config.toml
d_model = 448
d_mlp = 1792
qk_norm = true
parallel_block = false
lr = 0.00157
Each number is 128 + 24 x the weight over the matrix's rms, rounded and kept within 0 to 255. Layers, rows and columns count from 0.

# layer 7 MLP down (transposed), 1792x448, rms 0.0402, rows 1284-1314, columns 112-223
[[125 160 111 119 141 166 122 148 124  50  89 126 131 102 124 116  94  81 163 113 130 147 127 104 131 106 161 115 132 109 104 101 132 164 113 146 149 136 102 119 123 124 134 107 165 118  92 153 181 140 156 121 177 114 176 167 125 141 145 145 115 115 129 116  82 108 154 132  85 135 131 164 164 121 150 127 139 111 149 149  94 156 173 171 108  85 129 139 125 103 127  99 126 154  97 110 149 147 127  90 103 178 112 156 173 153 142 150 147 109 111 115]
 [101 126 111 111 124 179 128 126 124 136 141 100 147 167 109 148 137  79 118 131 117 176 150 108 122 111 108 101 112 131 110 122 100 123 119 115 147 145  91 109 137 121  72 112 166 118 116 149 135 165 128 127 153 152  85 128 152 141 126 145 116 136 151 150  87 123 106 130 127 134  79 110 101  93 111 131 122 113 143 115 125 124 113 120 109 103 128 131 128 125 146 116  79 146 136 128 143 116 145 140 142 154 120  71 142 143 179 125 111 130 171 155]
 [122 145 108 149 114 132 119  57 166 106 132 122 158 114 134 137 150 143  83 114 140 112  77 129  92 130 138 164 150 137 117  89 135 132 108 115 147 133 124 100 155 117  89 143 155  97 136 156 118 102 112 108 130  98 100 115 140 108 159 161 137 125 115 149 123 163 116 118 141 171 157 155 120 121 134 134 101 136 131 173 120  92 163  86 158 119 120 143 133 137 121 161  96 147  77  97 128  89 117 152 112 133 135 119  78 133  99 126 144  94 161 117]
 [132 174 134 115  96  93 155 143  91 105 116 114  99 154 145 207 122 128 162 134 188  97 109 164 149  66 133  89 134 105 138  76 139 131  68 113 143 126 135  92 181 151 126 124 123 112 153 108 128 184 112 105  95 119 168 122 144 161 155 122 112 156  96 108 153 154 118  71 178 110 128 144  97 173 158 129 113 134 141 119 116 126 115 133 136 128 155 145 158  73 156  54 111 100  91 132 145  99 191 150 113 135 128  90 156 135 109 133 135 158 150 127]
 [118 157 100 103 124 142 133 158 140 144 122 138  76 161 117 145 135 114 167 127 123 120 152 134 143 102 141 120  98 145 107 142  81  80 157 151 130 132 165 171  97 130 159  85 143 140 133 133 133  98 128 137 140  87 141 134 151 137 142 125  95 143 103 130 169 130 169 121 144  95 170 118  98  98 143 147 139 148 137 136 109 132  83 113 141 108 106 119 101 130 118 143 141 144 133 152 133 110 125 125 127 140  97 176 130 125 115 121 154 175 175 117]
 [146 159 121 131 156  86 107 103 121 143  94 104 134 147  95 118 153  90 159 111 108 172 112 125 143 102 147 131 148 105 128  90 146 137 130 123 156 124 119 131 179 134 141 119 128 121  99 147 123 102 109 172 111 102 141  99 132 145 171  88 124 125 149 132 123 128 111  79 110 150 112 156  49 143 149 148 124 129 129 142 128 144 177 113 132 135 105 138 107 113 124 179  99 164 135 149 127 137 112 129 109  61 127 119 121 151 124 153 124 149 106  84]
 [ 98 173 107 127 145 128 117 135 159 127 159 115 127 126 125 144 134 149 131 146 161 188 126 134 112  92 149 130 135 131 117 145 132 121 127 132 114 169 148 129 105 146 162  95 108 116 162  89 152 141 144 142 145 160 139 142 129 161 102 128 135 147 112 152 142 164 139 140 132  66 112 148 175 123 154 147 125 167 115 121 115  89 106 121  99 136 152 135 144 143 135 113 166 128 140  84 112 147 131 119 156 103  87 120  86 122  78 137 137 136 142 122]
 [155 130 173 182 129  78 148 121 140 142 135 142 116  99 122 115 110 104 152 132 147 176 116 126 126 146 142 104 143 122 101 137 170  94 127 153 129 131 101 109 123 141 137 129 105 131 149 127 145 143 133 119 134 136 171 118 142 129  98 130 116 135 130 117 101 153 142 119 113 134 141 113 169 147 141 139 123  82 110 120 124 108  99  76 169 108 127  97 127 119 126 133 165 116 126 135  77 136 124  77 137 136 136 154 125 136 134 128 129 105 118 110]
 [131 137 115 109 161 138  95 154 134 129 156 111 174 156 128 123 101 127 130 131 108 125 135 103 181 137 120  93 165 107 114 123 105 117 170  85 110 145 163 146 136 145 140  92  88 114 110  58 126 102 119 119 124 126 148 137  60 122  67 154 167 131 157 107 116  96 149 144 127 129 124 105 143 106 134  96 149 132 159 124 133 147 116 140 143 114 167  81 135 131 121  96 170 127 136 124 143 116 144  99 114 148 136 115 133 108 139 119 143 124 113  91]
 [122 120  93 106  78 128 119 193 150 146 131 119 119  82 161  98 149 105 103 141 140 126 145  99 126 120 100 131 138 166 123 107 142  88 135  96  95 124 164 119 101  89 106  86 133 146 154 148  85 179 141 112 156 148 100  91 119  88  92 116 108 122  86 102 106 119 135 129 104 126 148 155 143 110 143  85 119 130 155 115 135 120 140 114 144 149 105 116  81 163  99 134 167 125 146 167 140 100 138  93 115 115 100 162 120 157 119 151 133 119 104 137]
 [116 156  83 115 165  96 103 102 114 109 106 140 125 142 114 109 162 178 158 168 116 173 128 134 124  86 172 122  97 147 123 145 143 116 124 126 122 119 134  81  84 149  79 157 139 136 133 141  87 137 109 165 140 151 102  79 133  95 115 172  93 137 113 119 156 156 142  91  98 161 145 154 109 124 169 161 156 120  87 123 171 121  88 130 123 153 124 120 100  89  99  91 158 115  91 127 119 127 145 129 139 117 130 131  95 146 135 155 134 115 121 112]
 [ 92 110 115 144 101 150 129 100 140 149 190 118 142 129 146 124 113 140 130 119 108 181 124  83 194 106 138 151  98 156 163 158 140 129 114 100 127 102 159  69 130  70 136 130  81 133 134 128 136 163 117 124 149 111 123 128 137 141 137 178 116 116 131 107 107 131 179  80 108 102 112  87 104 107 117 113 150 110 156 110 151 130  89 110 132 119 105 155 118 145 117 127  89 105 127 146 123 109  94 146 142 172 109 118  94 149 157 118 118 113 104 127]
 [153  85 111  84 115 133 106  92 142 181 165 131  98 126 143 125 136 119 136 105 162 130 104  62 104 158 195 142 141 122 167  95  92 107 102 169 143 113 103 130 164 116 165 178 111 176 108 140 104 120 167 128 132 147 132 110 140 128 184 131 143 104 135 138  73 177 109 131 148 109 157 104 110 157 143 151 137 107 176 105 148 153 124 144 144 144 159 106 123 114 127 162 102 158 130  86 105 127 123 112 111 124 115 152 139  76 150 134  78 118 112 115]
 [141 136 154  97 177 165 154 138 116 132 140 170 143 111 117 107 121 141 106  94 157 178 125 108  88 142 105 146 143 148 149 111 152 136 118 138 137 123 135 117 148 120 131 159 123 132 147 140  69 125 113 176 159 118 137 143 141 130  90 107 136 148 119 115 106 142 171 117 144 148 113 125 136 137 123 136 136  91 119 120 137 111 153 116 155  88 111 152 173 127 134 101 104 188 182  91 127  92 129  75 111 106 164 132 118  78 125 155 130 145 186 143]
 [131 147 118 146 140 125 180 145 130 128 106 111 149 124 123 159 144 119 114  87 155  90 109 129  96 123  91  98 107 141 134 154 147 126 150 159 146 146 146 141 145 134 128 123  95 129 138 128  92 120 120 160 152  98 136 124 144 151 148 137 144 138 161 123 118 148 106 136 125 143 140 158 124 133 170 210 122 150 114 132 105 170  83 127 171  85 131  76  89 151 125 116 132 146 158 105 101 110 100 149 131 126 119 149 112 162 127 144 185 153 133 174]
 [156 125  90 164 128 130 140 123 127 106  88 143 112 144 157 149 115 135 132 149 116 133 119  94 146 147 101 127 127 163  97 142  95 146 161 155 134 172 123 127 110 161 135 131 156 111 142  86 115 118 139 110  89 134 164 123 144  97  75 118 122 140 131 113 119  92 104 156 245 120 147 112 147 111 111 101 130  98 120 126 111 123 112 183 103 126 105 109 151 155 114  78 164 101 108 141  80 190 113 144 101 171 109  57 109 134 141 141 133 118 139 147]
 [152 142 136 146 135  80 156 104 112  95 147 154  61 139 128 148 127 167 105 169 156 180 124 114 153 111 220 126 127 141 135 144 112 110 106 123 108  96 143 151  97 120 110 115 147 147 144 137 138 110 136 105 121 139 111  97 189 134 173 152 106 176 100 166 146 120  92 143  86 106 145  75 114 148 131 128 165  81 136 100  93  93 135 124 128 129 123 125  97 127 141  80 134 104 128 104 148 103  97 128 120 111 133 158 131 166 142 133 156 130 112 126]
 [ 83 152  86 113 149  93 144 121 144 114 122 155 140 148  93 103 148 169 108 124 127 133  98 165 153 184 101 136 141  94 106  97 144 139 108 116 129 140 174  96 159  99 146 119 125 122 142 139 138 103 166 158 116 132 111 134 187 151 176 135 109 118 113 105 147 119 127 148 122 128 131 139 109 109 115 100 142 129 121 135 104 127 119 129  92  94 142 163  85 148 121 124 100 129 128 119 128 156 124 131 125 160 161 111 102 143 112 162 122 115 132 149]
 [ 97 157 112  94 138 118  97 110 159 177 117 112 127 151 127 139 101 130 129 114 127 142 105 103 157 108 120  92 133 123 108 139 114 128  78 134 149 122 121 140 120 126 131 137 115 136 145 178 133 159 109 133 126 158 123  91 142 106 152 174  95 105 128 122 128 150  74 106  74 158 123 163 124 151 131  86 147 143 128 139  94 125 125 153 109 143 186 144 118 134 115 119 118  80 177 142 105 101 119 146 117 139 147 131  98  98 147 122 118  97 125 116]
 [144 123 184 104 116 125 148 148  89 130 145 143 104 115 122 137 111 145  91 115 145 143 114 180 165 122 152 148 150 108 183 105 150 128  86 119 149 109 137 121 158 122 128 112 144  98 157 131 121 102  75 138 152 113  86 102  79 143 117 144 146 127  90 116  99 135 122 112  77 155 153 132 143 113 142 118 174 137 128 100 126 103 126  78 145 126 107 112 171 140 104 110 159 123 124 127  82 164 150 112 107 108 136 147 117 144 124 146 108 115 131 137]
 [151 112 117 148 145 104 140  89 111 151 109 144 151 135 149 135 150 136 122 139 133 116 131 158 107 151  93 165 144 122 108 137 140 145 144 159 164 155 111 132 143 129 134 118 145 115 143 130 144 102 127  94 115 179 132 105 154  96 146 142 121 134 133 113 176 129  72 143  84 143 118 150 167 115 126 107  85 141 104 145 112  98 134 141 120  90  72 111 130 128  88 158 114 139 143 149 152 149 144 155  99 101 174 144 128 146 106 111  99 138 128 137]
 [ 85  87 166 126  63 168 100  96 129 151 103 145 125 151 103 123 148 148 116  84 106 178 117 151 139 115 124 166 140 133 177 142 108 153 122 141 139  88 144 140 115 111 126 129  87 121  91 117 146  77  93 143 135 117 155 128  96 118 105 118 153 111  98 126 120 121 152 121 153  86  99 117 132  78  84 113 131 140 119 163 110 128 154 135 111 143 158 146 150 108 176 115 103 132 110 137 137  90 104 156 163 154 175 131 139 121 116 139 155 133 125 137]
 [134 107 143  94 158 116 135  86 173 122 160 143 148 112 115 131 155 135  97 127 115 119 166  96 134 153 138 132 144 157  99 149 124 114 146 133 133 108 146 102 127 112 107 137 134 148 110 110 137 104 103 150 115 119 101  97 162  96 148  96 155 132 129 115 113 150 161 174 164 131 105  96  88  98 122 121 144 107 108 111 119 180 158 107 137 139 120 135 162 116  98 126 140 161 152 111 131 113 136 120 150  85 175 128 125 177 168 119 164  80 164 141]
 [129  93 109 121 144 161 114 130 114 162 120 102  95 108  91 152  86 154 118 131 112 160 107 147 137 165 135 135 133 135 139 104 170 124 184 142 152 102 121 106 134  65  93  94 142 153 107 147 111 163  96 161 101  82 132 125 124 161 137 140 112 125 116 125 118 141 163 173 193 115 179  86 122 132 132  95 119  99  90 125  91 129 106 160 160 123 118 103 135 187 134 152 145 135 140 133  86 143 152 148 119  98 124 154 101 103 193 128  83 122 134 148]
 [185 104 141 126 116 132 127 156 149 138 105 140 125 138 113  86 106 129 101  98 164 147 120 146 161 123 143 166 158 118 137 102 136 116 152 125  87 143 147 159 124 173 130 138 128 129 104 115 122 130  62 103  94 125 139 131 149 155 160 108 126 144 163 151 111  88 140  81 127 104 116 127 144 120 163 138  96 149 156  90 102 173  82 128 119 115 153  88 143 116 157  80 143 133 144 149 141 139 127 129 117 122 141 107 143 125  93 127 149 121 101 134]
 [151 114 134  96 121 120 147 132 156 102 140  89 156 127 134  92 155 105 121 108 132 159 141  90 110  85 117  98 103 123 166 121 137 139 135 118 143  89 128 100 118 148 137 113 126 133 114 148 140  89 132  75  88 152 152 118  95  95  86 132 125 128 139 108 104 112 106 129 133 174 124 155 141 150 120 153 128 136 135 150 148 140 145 155 136 151 135 135  98 137 113 123 147 176  92 112 146 165  85  59 134  90 152 122 171 124 162 157 154 101 129 140]
 [ 85 146 128 114 122 161 151 109 126  83 138 117 107 142 151 160 153 119 121  93 102 150 159 146 146 134 196 118 129  95 128 130 119 127 100 130 136 116 152 106 185 175 126 116 129 133 100 136 148 118 137 115 127  86  92 109 183 161 108 147  96 129 189  96  69 117 137 134 164 146 107 127 126 109 110 135 152 128 101 110  72  80 110  98 118 116 130 117 176 168  87  86 112 165 141 186 125 102 122 112 147 146 116  80 127 161 161 142 120  97 135 127]
 [147 142 128 108 124 152 155 119 124 129 119 119 150 134 151 150 110 149 204 116 105 120 139 109 110 104 103 103 119 141 173 137 132  96 137 119 110 136  73 142 130 168 112 110 128 104 135 139 146 121 151 133 105 100 126 117 122 161 143 120 132 128 137  95 128 142 138 123 127 180 106  98 154  95 123 103 149  80 146  96 135 150  97 109 131 104 155 111 125 117 103 120 145 135  98 111 146 122 160 129 172 141 188 111  86 152  98 125 105 153 111 140]
 [127 110 125 154 123 112 139 101 137 103 166 118 167 164 152 109 118 133 138  71 149 148 125 120 148  89 119 101 123 142 115 130 132 103 154  85 122 114 125 138 106  92 131  88 122 122 110  98  99 141  86 157 107 112 147 117 109 147 101 105 119  76 137 124 107 144 111 142  86 103 152 121 109 176 163 143 162 157 129 143 129  84  78 158 143 119  82 111 119 136 132 113 130  71 117 148 154 127  99  94 152 132 109 141 101 108 111 184 116 174 184 106]
 [140 152 160 143 105 165 111  75 135 146 153 111 117 142 151 117  86  75 136  94 134 142 124  92 106 114 158 135 130 152  95 101 136 110 114 108 138  62 114  99 140 143 127 151 159  97 151 168 149  81 117 115 162 102  89 100 106 128 138 118 123 104 125  94 130 126  92 112  88 136 111 129 139 138 115 172 146 147 122 125 137 107 138 140 126  95  97 142 118 118 112 171  90 162  95 143 150 157 161 146  93 155 122 132 128 115 108 129 162 120 147 152]
 [199 163 118 102 168 128 149 119  98 122 112 138 148 160 149 121  97 111 122 106 139  82 131 136 107 140  39 151 116 104 150 151 136 167 181 123 141 144 126 102 126 146 118 150 105 143 119 153 135 140 132 109 105 152  78  84 115 126 120 164  99 149 134 158  75 157 130 108 113 168  60 142 160 133 169  97 155 144 135 123 147 176 105 109  98  88 101 108 135 108  87  95  64 132 160  87 114 147 106 125 121 166  99 136  76 126 159 109 164 115  92 154]]
# layer 7 MLP up, 1792x448, rms 0.0555, rows 1285-1315, columns 112-223
[[128 122 138 116 176 143 140 105 127 137 126 117 124 106  85 151  79 101 143 122 120 100  86 141 155 143 148 138 139 162 123 173 143 157 156 107 148 107 110 166 126  95 116 100 119 135 113 123 155 140 127 157 127 112 170 158 117 130 146 123 172 131 137 153 193 121 124 132 136 123 114 150 171 116 123 121 134 142 123  90 148 150 142 119  79 145 136 161 133 138 147 135 151 122 110 151  94 125 118 114 132 115 144 111 121 146 113 118 127 180 138 124]
 [113 140 123 103 141 123 123 135 153 115 160 129 143 118  99 112 128 155 136 136 132 153 123 127 126 121 159  94 155 122 144 124  87 138 128 175 128 154 140 123  95 131 156  88 152 134 125 113 136 146 123 112 145 134 117 169 119 134 135 119 128 148 127 170 166 134 120 129 131 101 105 183 156 159 147 166 131 142 141 103 136 122 141 148  89 182 149 137 132 136 141 143 165 145 148 149 132 141  97 134 131 133 144 143 133 144 140  82 158 151 137 136]
 [126 157 165 127 125 135 138 128 126 124 145 156 107 111 119 138 114  91 135 141 156  89 144 127 151 108 132 128 189  97  99  89 162 157 178 113  91 123 146 114  90 123 138  70  85 132 109 100 122 158 178  93  89 139 137 107  87 132 118 113 172 172 136  96 168  97 146  83 125  82 155 135 171 138 130 119 142 109  81 154 161 114 140 148 122 107 160 140 139 152 120 145 167  70 100 100 126 110 143 109 175 127  62 143 126 151 164 107 137 177 137 159]
 [ 74 128 161 159 133 119 131 112 106 111 126 158 159 114 139 143 136 114 124 144 136 113 183 116 129  80 135 105 121 151 116 138 146 137  92 113 137 104 103 105 128  98 129 116 110 138 134 116 134 112 120 126  81 166 132 133  74 107 106 140  95  72 129 139 161 112 156 128 123 140 121 110 147 189 107  99 169 141 133 156 120 166 159 139 104 174 148 166 156 154 143 142 133  90 147 138 112 179 125 147 161 104 142 114 154 154 123 143 138 144 104 123]
 [149 137 140 130 125  95 134 129 113 116 130 108  91 120 139 160 118 120 116 159 148 122 117 130 136 107 123  58 127 135 123 126 147  87 108 122 116  83 113 136  84 172 142 162 136 162 150 146 157 134  96 113 118 137  82 165  86 159 126 129 130 132 134  99 128 121 135 114 118  97 142 112 138 119 111 131 117  87  76 136 117 137 113 127 150 159 114 131 150 108  93 139 141 133 116 114  99 136 106 212 108 149 103 173 142 107 112 109 154 138 158 103]
 [126 144 105  98 148 128 101 137 115 203 128 146 121 124 113 106 105  93 149 122 127 120 123 101 131 121 137 112 121 145 126 165 153 115 157 104 144 123 109 142 157 152 150 119 110  95 147 112 139 125 147 115  66 126 141 110 101 100 130 145 149 114 154 153 152  94 136 100 137 128 130 117 100 161 132 147 165 135 148 121 125 166 127  73 150 192 120 120 152 133 164 154 131 133 107 127 117 134 135 144 125 158 142 131 124 135 124 120 135 141  90 119]
 [134 160 140 118 102 126 136 153  95 140 160 139 126 182 121  98 117 180 103 113 147  82 147 135 101  69 133 174 138 126  90 123  95 146 160 119 129  89 144 115 103 113 130 114 130 121  81 159 152 113 124 159 169 168 126 168 145 154 206 130 146 161 106 128 186  78 152 122 118 100 100 159 113 165 141 124 125 163 159 149 104 101 143 176  76 152 112 135 111 106 114 152 150 124 153 145 131 123 111 141 118 122 107 101 154 110 138  77 151 142 115 155]
 [110 148 111 148 159 109 136 164  79 151 115 128  97 155 122 132 128 168 140 158 134 171 134  88 114  88 151 108 125 135 120 119  96 108  97 124 113 113 117 122 131 140 134 121 127 132 151  81 141 176 143 169 111 162 104 113 145 114 171  85 116 105 133 133 151 166 102 114 129 120 159 133 160 104 124 157 123 151 116 126 144 120 126 165 111 120 138 115 144 121 151 126 122 109 162 181 106 141 128 129 149  92 118 122 164 180 106  97  96 118 113 152]
 [ 91 187 148 139 160  86  74 131 115 127 133 167  91 116 101 113 134 151 144 118 124  87 141 133 144  97 148 179 137 124 128 146 169 180 133 133 111 121 116 117 104  96 114 111 120 135  78 107 124  93 132 101 133 118 121 144 158 182 143 116 153 122 145 145 113 134 159 101  95 133 177  93 102 127 121 118 151 112 147 171 126 147  82 153 103 114 171 147 195 122 156 147 129 149 137 122  77  92 156 153 102 120 107 120 145 153 125 144 116 130 139 133]
 [119 130 147 141 125 116  99 112 131 154 131 138 142 165 122 109 131 115 117 119  93 100 108 139 140 128 152 121 157 157 112 169 120 111 158 164  83 130 124 102 130  92 132 121  97 104 131 106 140 174  89 136 130 111 149 156 128  91 167 116 171 161 114 120 140 130 126 133 117 120 156 103 147 166 147 157 184 144 132 163 155 152 131 129 130 130 155 141 158 156  80 113 148 117 169 149 120 129 113 148 113 144 131 140 131 147 135 157  80  84 105 126]
 [158 146 132 125 141 140 156  90 106 123 104 190  95 115  98 110 162 132 149 174 136 108  87 127  90 132 119 101 150 128  96 105 149 132 105 126  39 132 116 162 100 125 132 112 180 116 151  95 118 150  91 123 125 158 131 166 158 151 144 123 119 128 138 115 173 143  94 139 147 120 151 128 123 124 133 144 100 144 117 126 161 114 133 131 106 165 159 101 104 142 136 130 179  95 150 142  89 128 122 133 118  85 112 161  95 145  60 111  92 115 160 130]
 [ 96 102 130 107 137 116 110 138 116 126 155 174 130 151 104 134 130 129  94 131 123 100 131 112 143 154 167 133 148 165 136 108 133 140 157 136 129 141 133 153 129 154 116 113 153 141  59 137 161 129 115 139 127 131 122 119  91 170 170 163 151 126 134 164 171  92 156 130 107 152 128 141 137 101 144 122 109 124 184 142 130 115 152 122  74 172 141 141 156 149  74  77 113 131 118 123 105 108 130 137 146 121 137 149 180 140 123 123  88 134 147 130]
 [146 145 147 168 130 118 103 170 102  86 126 169 134 129 159 132 143 152 109 165 167 160 113 155 147 108 144 145 128 117  58 196 112 121  94  82 124 101 119 162  79 181 106 119 133 116  77 151 162 118 178 169 147 148  88 122 109 131 137 119 120 117 127 154 111 153 106 143 111 116 121 112 102 151 146 149 139 118 141 112 147 138 129 121  60 159 145  95 148 149 127  97 147 126 102 113 124 145 135 109 137 174 116 151 107 139 147 149 127 161 138 116]
 [118  81 122 131 102 167  94  92  67  58 147 137  97 114 131 131 111 100 113 117 153  92 104 141 127 107 128 125 159 139 111 187 128 155 127 115 128 114 131 146 112 169 132  91  97 126 132 113 112 157 117 114 146 140 152 137  86 105 110 115 176 116 159 127 111 101 150 126  87 146 132 128 115 113 110 142 116 126 127  93 144  81 119 198 125 171 136 137 129 147 128 156 136 117 148 141 151 116 149 110 105 106  98 112 125 145 117 121  87 126 134  93]
 [110 136 128 116  80 107 160 159 136 121 110 122 114 125  94 152 163 138 157 159 166 127 137 110 140  90 148 101 137 116 102 125 148 111 113 133 103 121 108 145 105 113 136 136 131 140 131 134 131 116  91 133  72 104 127  94 130 144 125 159 120 133 109 149 109 139 132 154 137 137 145 151 124 124  76 175 105 131 103 152 146 112 101 102 117 130 147 141 146  73 159 125 136 175 125 146 141  83  91 169 151 136 154 144 136 119 127 106 136 146 142 139]
 [127 143 147 146 129 102  94  96 107 177 145 129 133 112 128 129 128 135 131 109  91 133 100  97 155 131 172 151 120 132 137 139  99 141 114 144 132 136 128  96 105 123 140 135 132 129 118 153 128 128 117 146  97  66 142 169 187 142 122 125 133 176 127 111 128 123 121 151 127 150 135 156 153 127 151 115 112 150 138 104 150 111 162 107 114 117 124 123 171  96 104 136 130 140 103 131 146 101 112 154 151 106 145 153 145 125 145 156 128 102 148 132]
 [ 97 110 125 120 139 138 167 137 118 131 164 177  97 164 105 111 109 141 125 115 108 167 104 104 152 111 153  92 186 161 143 142 143  86 141 140 121 147 152 168 106 112 138  97 145 160 129 126 104  97 106 146 154 136 133 122 145 145 134 124 159 143 118 124 171 129 138 113 112 154 139 152 181 142 108 121 141 135 142 147  80 117 126 125  90 135 153 137 131 142 145 127 158 163 127 114 130 134 137 146 194 127 109 155 154 139  96 142 119 121  94 137]
 [103 141 164  99  94 135 107 118  74 115 163 189 123 102 121 105 113  62 145 155  99  87 112 121  90 103  94 119 160 144 115 152 120 141 120 117 148 103 135 134  80 132 154 128 149 164 112  98 138 108 121 154 132 152 113 168 106 112 173  71 147 132 151 179 116 156 135 146  95  77 130 127 117 141 190 175 154  85 149 111 119 126 160 128 104 111 156 154 159 117  78 124 161 130 135 153  85 114 172 102 132 133 149 151 114 134 119 142  74 133 100  95]
 [ 94 144 104 120 171 116 117  97  58 130  94 143 150 138  95 117 140  76 147 132 136 157 118 128 111 118 138 107 186 164 127  78 136 135 112 147  98 136 147 140 103 150 107 115 100 130  97 120 120 136 176  73 125 118 114 102 202 125 194 127 123 175 126 109 129 118 149 156 114 115  90  73 100 121 103 129 121 122 164 168 131 123 172 102 111 153 145 123 114 104 125 184 141 113 170 106 140 115 137  79  97 120 102 139 128 111 124 138 111 136 108 132]
 [137 149 148  76 174 115 136 137  99 165 117 120  97 124 126 110 110 152 154 112 126 129 105 100 106 101 140 148 128 138 164  97  90 123 149 127 148 139 143 109 128 162 156  84 138 102 106  90 118 109 135 139 130 150 130 150  98 124 144 146 144 106 128 124 136 115 136 146  60  97 129 131 162 143 112 139 133 121 152 105  93 162 178 136 143 133 146 169 138  64 159 177 124  97 128 164 124 103 126 160 110 113 101 115 131 127 168 128 163 129 113 136]
 [145 164  98 105 138  98 162 135 140  98 122 110 120  87 164 145 120 136 151 144 162  88 128 139 135 131 132  89 173 139 104 144 129 107 129  79 147 107 145 170 121 133 152 120  73 145 130 153 161 164 102 123 113 140  97  99 155 153 137 105 157 166 159 139 167 104 110 133 105 141 129 131 158 173 158 132 126 124 153 137 143 153 123 142 131 113 110 147 125 156 116 118 151 113 145 106 155 149 134 114 148 137 114 156 108 125 134 131 114 122 151 130]
 [119 125 143 166 113 176 121 130  94 161 127 116 130 162 120 129 142 129 138 127 115 127  78 117 135 113 142 149 105  92  70 132 105 144 125 176 131  97 147 166 127 118  96  84 139 112 111 108 123 102 111 140 143  99  86 148  85 115 104 137 109 117 123 120 132 120 151 120 119 114 150 174 146 131 152 121 198 122 146 109  88 136 109 125  94 137 177 118 153 174 150  93 117 111 112 142 145 154 156 170 155 119 100 137 107 138 117 140 118 168 122 122]
 [131 156 108 125 108  84 124 113  75 132 139 138 115 126  88 128 139 100  95 160 118 122 138 111 130 135 182 112 136 121 118 128 124 157 112  93 124 123 117  82 118 181 151 123 129 127  98 133 175 130 134 145 135 193 133 112 166 146 119 155 136  95 152  91 149 116 147  73 120  90 134 111 161 145  98 113 160 134 125 118 111 105 130 126 138 141 137 137 135  94 103 113 122 112  91 177 177 143 135 133 120 137 148 176 129  84 113 123 135 129 100 103]
 [111 156 107 120 117 103  97  93 131 162 171 158 153 134 140 126 135 140 142 133 106  75 112 134 127 152 144 127 169 141 161 106 123 155 127  79 119 132  81 126 134 135 143 126 120 123 133 106 130 133 137 112 102 135 182  82 139 116 126  93 152 169 131 179 121 127  99 143 104 139 141 124 105 104 117 128 109 125 148 180 168  83 143  97 131 106 143 125 155 129 111 106 139  98 104 149 133 116 147 105  96 147 120 113 100 112 123 110 154 139 151  96]
 [126 122 171 122 174 146 143 164 108 132 111 128 109  86 141 128 129 130 134 113 113 136 117 134 149 127 124 134 138 150 100 133 159 106 160 132  67 176 107 130 113 137  80 122 143 110  95 102 180 124 140 175 105 115 114 132 144 131 128 123 156 138 112 160 177 118 107 117 118 103 150 139 152  94 119 122 152 143 142 104 160 127 134 121 109 157 141 110 148 122 137 154 145  92 117 108 180 109 125 135 123 163 135 121  95 192  78  95 136 162 111 117]
 [124 142 163 119 138 159 128 116  76 133  98 138 136 105  85 140 137 129 142 174 148 114  93 167 164 102 124 114 143 135 109 153 131 121 157 133  90 127 128 131 119 103 132 139 131 139 155 140 137 131 126 128 110 126 153 121 133 102 177 148 110 123  79 136 147  95 109 152 109 130 141 117 174 167 129 112 123 156 117 140 144 145  92 124 121 152 162 131 125 100 137  98 191 103  74  89 152 137 153 142 118 107 121 145 138  93 120  93 153 143 116 112]
 [ 82  98 107 124 124 106 112 135  93  95 168 160 113 161 121  80 161 117  92 170 126 182 105 128 141 122 116  87 153 140 103 176 140 153 131 102 158 144 125  98 125 120 133 105 141 160  94 113 152 132 116 107 117 158 119 136 151 129 118 136 118 132 141 142 137 119 127 104 129  89 121 124 111 143 100 102 159  96 148 145 102 162 124 166 116 138 130 114 157 128 128  99 111 109 192 139 101 107 126 116 108 127 112  92 148 107 119 110 110 125 112 151]
 [127 100 128 109 114  83 149 126 112 136 115 158 136 147 104 152 143  86 141 142 101 112 141 127 151 117 129 114 137 123 112 123 125 135 127 138 124  97 119  83 141 155 134 109  84 118 142 165 151 127 118 145  68 169  76 120 126 120 141 116 149 140 143 154 159 114 155 136 119 149 139 136 103 125  86 122  83 149 124 146 121 206 177 109 106 128 139 144 138 120 176 154 118  98 142 133  63 153 176 173 128 110 139 129 146 149 124  74 113 163 120 153]
 [137 102 105  82 136  69 146  98 158 125 144 159 144 134 139 127 168 173 120 156 128 133 129 146 108 127 125 111 131 157 113  88  81 146 150 147 106 164 132 121 131 163 139  97 130 170 157 140 137 157 106 127  92 145 137 126 135 111 124  98 124 136 127 152 191 123 121 184 126 118 149 128 103 106 162 104  89 128 129 149 105 139 137 139 106 122 114  77 112  98 110 129 123  96 117 107 143  89 107 103 148 133  96 170 112  93 158  96  98 141  98  99]
 [144 157  94  91 139 134 117  78  58 145 121 156  75 113  86  52  88  93  92 135 107 111 131 120 158 128 133 145 130 118  60 157 158 103 133 131 162 142 125 136 118 157 146 121 131 145 155 118 136 111 158 115 100 128 125 129 111 107 136 105 146 143 133 196 181 127 144 142  95 173 108 133 130 140 101 128 120 176  95 142 168 143 165 101 122 125 112 142 174 122 157 149 144 118 125 139  88  99  99 143 101 132 109 146 117 161 102 138  83 149 122 118]
 [135 139 158 116 122 119 129 127 116 139 152 167  86  84 111 128 125 119 128 132 145 154 115 165 116 127 123 108 116 149 134 109 153 118 136 147 156 125 137 123  97 114 131 152 112 101 100 121 142 154 182  83 103 108 188 143 142 148 133 162 110 138 136 126 132 119 127  90 120  97 141 129 128 140 111 147 114 124 102 102 133 175 156 113 158 156 131 157 138 126 133 146 113 147 105 120 137 104 126 154 120 134 146 140 151 146 134 119 146  98 166 127]]